Weights of a small GPT-style language model, trained from scratch on English Wikipedia.
Size: 10 layers, width 256, MLP 1024 squared ReLU.
Architecture: LayerNorm before each block, rotary positions, no biases in attention or MLP, untied embeddings, normalized queries and keys, local attention windows, value embeddings, hashed n-gram embeddings, a smear gate, learned residual scales.
Each number is 500 + 25 x the weight over its row's rms, rounded and kept within 0 to 999. Layers, rows and columns count from 0. Numbers have three digits each. The size before them is the row's rms in percent of the matrix's.

# down: layer 6 MLP down (transposed), 1024x256, rms 0.0742, rows 451-497, columns 192-255
# up: layer 6 MLP up, 1024x256, rms 0.0824, rows 452-497, columns 192-255
down451 103:488467498491461552483515496500545474490480508481508509491501448475593484484485512469509494490455472504493481493518559497511487475485511515491466511483515495490528509501508501470488482513508484
up452 104:504480462525493511461511513537500541499461506509476486535488585466467536474514444505487468476462474518494535509441522492528517508547471484497494440508521506520499512509490470499469481494456507
down452 102:476500456563466514502475512506501528487478502489469464535485496514475463524548470481515503503486529525530499480504480464499496455498528536421468499502506481548513501470508483463496533504461538
up453 092:511453515466475522511501478491499482491504448520548524524517494524457535514506523519494464497452493494476517505516517486520481488493517469469510500516489479509432488460467475502502471492491486
down453 097:513474491509521528469531485462503550577510476532512523467490497477524506513506522470509497487523502515494505537500555506486507496556512513507480509511467524499511503507499481508497532517527543
up454 103:540506509476554505513498486546484495526520477505516519544494502464466510477507481537437507471509457510457517516507467525516507515506440486489484451483438490532523544536498492483459522467510501
down454 103:462498483503533468481539491526550477474456476471545488516483568490434507557512505496561481483523538506508502487514484470513501483503482523516512496541487485501513488491509480512471459526506519
up455 093:498507507491538482481475476497545521451498506478496518473509508533490499449478488527502480452427561510496552511488481496502488457481471477524480484537520461484491538489487486492558479470484480
down455 095:511463519540494495514472489523465514517518538511478545505515492458482458514508551471510520535505470494512493506508528512463531517512511524498555497485478543514482460498533498504441485536524568
up456 105:530477505514483492510505466483501524487485501479514511506508531550465503479482475498514483518496512513481524522507446479490465491496530539512497472495506434509470472524480452493501498502506498
down456 107:521498499515491473499459509495491535486474500478491534484526486510500470501454541504515525519483487526510459494480517507394525479488488493514476502490453530499486486525518508489534502477532485
up457 103:492536463511513496478483466538484503488498441487499512519470518454483506524518499460475478520488491546489509498494533533503479516436507486524510425504523469500471540481479513522510510476492511
down457 103:516515560522527518504507484519521525492531507500537535495482506535501499501512491518456529497523521492495508477521481493447521525510520520485546482522521549508487464494523487507474482488484480
up458 091:484507502522495521453499443551491522468507489428496526505499529489484527546515521468518444481524498481503475478514506520467536517555476520514489489486474505529523520454512490465496505484523486
down458 089:480479475534505517480522549480497467539517498531503458464508491513475475487501496512458505496550516471478519512537503503415448480486487478475533504467502513457530528508489482517500501521501486
up459 082:495474482525497487482516496494511463487475490522514518507516505494543535453491471505500532552475515481471482504508468532519480500529468533509501483522538499491421468495478474484474476506535487
down459 090:489483490492560474512485517515466546466494477478504539497492514532505524519505458475524474529507508498504528514545446506404510500551509500473506495503506492500512501496503499488498476553488506
up460 095:500506480498525495505513510537515519489500441466516489509518459488516495533484510510530503475499526511539551498482516472492508523505480551537541553513491495476494497542501427441528511527493506
down460 096:508521561499450476523475484508492513461526500516505489477490521517467515480460493472511492472574513523507504559465479521474463531489502502527506518519497502539519534497462486516475511486478477
up461 098:464461527539536452536490515489495505493484467463523527450488482498496559468515479533491457547497532485475533510479498478490520540479512484469553492534509460486473525497495513552457503461470517
down461 097:477481510514506491496534510510511489523478483464477487516511498501512478498531500542499502543524519527454487521490483539438517493488511527513493494491516517507502463511507507509512514504491511
up462 103:521456502511507507484472485511524509507533510509495457470503514502501476516486465476487460503456518474449489501513466502538537482493473486510505472503492502518463482488526486491488496509476509
down462 110:501495500533503544546487486502488509477512493488476490493498471462495500476487524502526496539479507512463499460471501533483478495541511514480510527493478531501476503507476492533493541479505524
up463 104:517528480494531495501520462505529490505485475504556503497451506520495510495509502467511507505500529496471500503547522459492486478544511505480516451481504479454512517513496503517505453486523540
down463 103:542495518509455506507491514480475467493536489515526504488507448539551519500472484493478489471501487508548492529454486484487514499498481533486505497480480511552485454492505510501502505548533531
up464 098:473466512450529491549518481465499498462481487483547484503489540479525493534485486492477474506497525464522527541522480506501496505536467543509476516464514504544507535502522521527529479560465500
down464 096:537483483509512492525507504493477508525496449538553514532488523517453491510496468463490450532512481494517456487533484514467545487545468526493483494555501493513486503519485510553504472503493523
up465 097:483448461525494515500524498588479510507497526499481533488472492526540503472542487530511502552502499482481495509490478489509527522472540527499554485491497511527538485509507442497478477523516521
down465 098:495513501502480462524535511490521508525496493472461457505491524544459547542509508519518449574553470498526528509509530463485483509511500500527543558498505451451497484462486524540512537474519472
up466 094:470542514472458438502480470513534531511488481530520513494539508498484531457530542428503496486506501518480489504504459517485515475535508492505452507480504505495517507494469480474449520536517472
down466 095:465474525491523534477531537463509437478480486501526470463503495510517513464472489529526470547517543491547485518491469468482483501477518486534529478491517470497495520535485532462493502492487488
up467 099:511472524508509503468515462497474517510526478503467457528494477469474500471482516475522456506511551508517499559560523513520504506528483505489493500536495479502472534508486513495477501489521526
down467 099:448492494484499527541509507483500514512463539493503488501482503509475478524443521475510467510479552521493543502507534537520460520526497524489523515532497469456499540481508552566505511531423518
up468 089:544526483517554493522514505520460511484469481527510518480476515551479500452544506496483438495468521492524525493493471495497494501507493504505479453525510467484459501488505505492548479506482495
down468 097:512510496500513488502453517486434471507471494526492479514513498481462479493510513484489468489542486498500479497521475451439534530523505512468548512507486462490503481521522492463511456551475495
up469 100:495513442467511509470511466488513502455443484511520520508501495467471488468483525489484464517419505537484511478471488508547513496475502467524491466514448498503461513516494502498453451479509478
down469 105:516523501491500513474500485478497549501510538509496513525530471479465504487497516481553508483514515475469529554463497507503510534480489492524482510491514509507505475519504533485480509469534480
up470 106:515532485515494447493521456544515474532486507467482455491498490475521526465512506467504491501492521508490519525511486521503541485526488494527493478471521482518514500492529524503481528508576505
down470 098:526507492489494493474501494506518513499498485480488476505467481516509506496534503484432488509500468544508518499566543519438534516522511517483477505493508472502519529476523497510468521492523505
up471 100:496459474477516473524476512518527491453473501472485501481543506492485493522513459529486475544509456555473498463465501476535546506515511544519542443490469487483479460515506441541514495489492463
down471 100:489548479497513526538511507534497490536465476485490486506527504515451473536516474518504473502507525516503466508506496455531505505524506513495500493514493529466534480509503468502503535451445447
up472 090:548495462521466502539514513501507485516469483447516504510498545513526544523490518486513472482494436478531513479478528473517474494473476520529535439524504499496474449462514483509495466508505476
down472 092:513461477536544490472489474507513498478491539496468478484485562502495534506475479485489471465554518503478473504511478528427490514498532494486518468509498515560479512500511536459481524479490475
up473 098:449502515506491472522468497474488505540501484510503513475500521536506483551489493518477488483472515503489496482529485516505490490492444496491498485533482465507461487487506431494528520483477498
down473 101:484480498511501505515467461541509521507498500534454527535496511486539499494539494477455476482490480486504492487491471510502516456501492517483441465484487539510502463476490532505539498518511539
up474 102:505455503537480468502530496524484466530541530500508513525487508480505512538498489514484511516453507497470527507522518546510484540496454478494500488506474465506478482509505505504495493514518536
down474 104:516450507501549487444471514500510483478487517448457568477480507462506453498469467507532519494500510532536501497493493506455501484484539444513511413547535488508488547513518461516483504459464503
up475 111:471542511518498458487518489525488470482463477493492495472494479530545519508521473481462444487434522498487520538514443521505529509530490502496509467513531491530490513517536479497520528497520456
down475 100:493488512511510465484523494529525460518481502496453499506477492499487517521513508485483518484486527508511510532558485516387520508484520525516517528484540489515519528502529521484505519511535503
up476 110:534541497480508518499504511517498514491452493455529499510498539484537485438501500470530482504478476568482534453481531519516471511458465503522479479507512485504506493517465496515524513531525509
down476 103:510495513488516491516490514519490520511538487516478509521480439494488507452470485493515522464522516492529484470451470536503535470516525476495509511534460523524490519482531511553485462499549478
up477 105:541449479500537465500532486518503502481495468516486521487478495511542545479463517498465478485429506517476549495468443512523486543506472508478515489500516485488506492512536483487515442501466470
down477 103:501509462526485492488500516515491464504476496528513512514481466540499517469488521475485502489458477514531544447516477520440478511485518523456480471523480474509498503514499471513544489505512505
up478 095:515514520479539503485494491527470524490475476455535516466512533497530498518544523482486490501518519516484526511515483492472511495571487505529484443473550464509507519503468516541499558453502479
down478 097:500528498493489476553475490513482540519520526487450519540514471471517518541493504460501493484523488501483527492475514459424498482472501516515516524463552475495492497507477518541529520493483457
up479 104:522440462471539462508498534473510486492535528457492515495518540500497495488457495546461428488499499486462489549499532496536538535515539493493513492511469473518488501505515461473486471507485506
down479 106:499513518459518491451475486501514545494515470521451509499511470555516511518485510523515464485505466542500486506491535519529491519517534478495482542499477539512484492481488519476452530487469518
up480 105:485554476474522520553481491490488521516497469485485499506540538535495487502490495483472487480495473511529534516448540553566472513475564513492497514493516467485508490500494496469485487487478506
down480 113:512497504511465511472499510563472505472558503481531568548512490488494499522497498512498506544534536473442484515516501487494504548515479515441529517484515520486489520505519509474504521479510469
up481 097:507494445494492529466485499476465488480498474466478466488543478478505504516507542488494487521479532538491494476485463491520464561533454505478494505528509498484493537498489510513485523481459513
down481 095:504503499486526479494519515484505488517530490494486453502503485499513518511485517497486524554531499442486472508521490498443484511498482482459497486494464481501487490486504565444486515510525501
up482 101:499478498487493516502539520488445473535468502479525518494461486490490530454484534532473521491496511550443519514500485504483488541535512488500489449488515488527491533518489505567516545496479518
down482 100:490513488490568502507490500507497485497480529489466493510473522494528481458524516511458528527526522531444504498479499513477486512529464527529515496566486524458489485498544465473468516501526497
up483 091:492556529494556492538540510523537487459506478487500474473497491500584541512520507529516483521468476527533518500491508482553479509492489522515496521478519473507444493490515483532503482478544442
down483 092:474514499494465500453541558530505504525465502530480522502458502525458474515495514535486526518555473493537547467486510536486514482481512513484453506477506495486493495501520551501515540513502465
up484 100:495507503497509535480466414498519504551435415514514487488465510469482477513519504506505513491523532503461519512522502472482479503532497494474509507491537485538495529482513494558493492474488494
down484 101:485542516458485458489476496528493485520457488489442471507516502456460513466518505482510497505493472476518483536509523497505524510501480555428535459466453555490500491502483502519507477492507479
up485 109:471496555515514448509547494522479469497501519478505500463500474494498518467509531488484469498436530514489526568525499554546517489553460496537513490472497505495497533504516503505495451503486499
down485 104:490454506481487465522509533515469480491444551475522503497497505518492495513459505512541492511535553496516501501514513486526489492536462493475543528486512462502516515491492464482474499486510474
up486 102:515515497461464503517459513535477510496516478476500509529518506467503551518457523472478514494513504492471525487519520491488511494547458487513491472498518529518516546515524519529524467495470442
down486 100:497501508501539528453485520487462524499508516458519578509490497553532499519512507489493480477576511500507486482518509524415472528504511482490489489494498503515520481497506539479484488533520483
up487 107:539480535492468500545526511501530521487479498466490516543513521487488489474462526495474496493506490511526512478493466526475471488518520544509515494495517495552522517457523510516503471513463497
down487 105:518499517528492454502482460502533483511482452513521522549503550468543531472489527501494459509468542493489523460518541490485502527497518500531440494471503463536489517507452515489476511491501516
up488 110:549509471475522468445483473505557495488467445477486502466456480496487510493466471484474509479439503535504548478535520533500490493514516512499508494516490491475472499486509525512523512493473506
down488 107:508537508510523501477471527506498450509455494531462503493490490507498530511525500502494517505459491482497499473493468485473502532520510527470528452475500479500480492505485497491507531510473468
up489 089:505495547474535484529492517470553526516477521506483499495474492504472557503482496483483500519472494512512509508495528486515482521507532464525513522526467471545433519502469480492489471510454487
down489 096:502492524522523484502516496451497527519494485537545515454480478484491491521496546467507502461496505515520488546508529475498500514510483531542509536507482555551524517467476471522494494524519516
up490 101:498495504515481511459514469498499486540481491465538518491542503474506516513504519499506471525502546557495532485470502510506445502482493465515512512541510453516470485483497454514495493518486499
down490 094:505497479482462479482536497522493525454536535512510506535515490487519514527492498500500491470521522464506508502502542520429512462476537479490474502552493497453499475509516524492503481468547529
up491 099:486491508529484501445523479478519498526482423525499527494468517511463486492533489495457518484486490497424542463576487505495484499512494478476500479469523499503483501492483491565487524518483497
down491 101:504531453447506470450483459476501498477480486513536496556502507474502531485528488478487518494496524514505527468477523533515515496469519471481530504488469528481508515507518511483504476504490495
up492 097:498491498496536520449469479543490492492489506505496516466478510465463477507492518527497483465498488508509497523491524482513468512513491499497519472508481498494466484515511516506513533502462481
down492 097:511483481498490524510460502514490484505489509528430515527512529517501507511496602509531465506465502462536533550521457491497526502519468470478508515482503489462527467501519505501505498530539519
up493 094:483497496517519511529466528497493499512498495480534509486511473529525531477527534505430501500450519540530514510478516516534530530513510485538507477524525493500469503515495512537467463453509487
down493 100:470534504495466519487512522481514478479506485500507489486523478529504485518521526519466491521486496511483491487486512522530503566508498483496496468487480509485498493471483464534507522520490493
up494 107:514529481509489486541497504490509453527506513482512523491503533515480550487480506479480477483456540498435497476497496491539494515522461548524542473461498522515505443458519475549502531489462453
down494 108:463515482512480517493521520482516450516467453488515506491490480488475541503507510457497503521471498495491499483516512500569458552520480465492533501509484470499507479452498495506491464554506501
up495 102:528469496498523491495511497490498508507472453477551492498490547495492498432538515505507519457524485492475486519510461516507509492538508500516512480455483505495517501432473450530506465498450491
down495 103:539476489528484485516496490489466459482512494534510490520493527535465529481531507509486434479514490508492507492481515438524512458481514514497442535491477510461477466483448496528482499488495517
up496 111:490441456506506467507510490495509508476501467480499495498485500509490510507534534513514475498507529529499522530517476475501504552544509525539460475528494451507513540503568523531498473499492483
down496 104:459503522501533476523518532497506496517532537508490447520548518508480519539546496525460516548569494497496505540538513502477475487516479509499498455511472485480506523474549524529528487484509489
up497 101:468497463504477494503500501527542485539438430476521521500522560496508481499490521452483506517500513516478516499519495506505467493496520463477506471498514471493503531508511505516535510515500482
down497 099:453512495489479483483508518513518536472507474467449470475507520505477462503534501553520495465509487519475495486465521493481496500518506469486522523457494490465518493455507512523490449508471476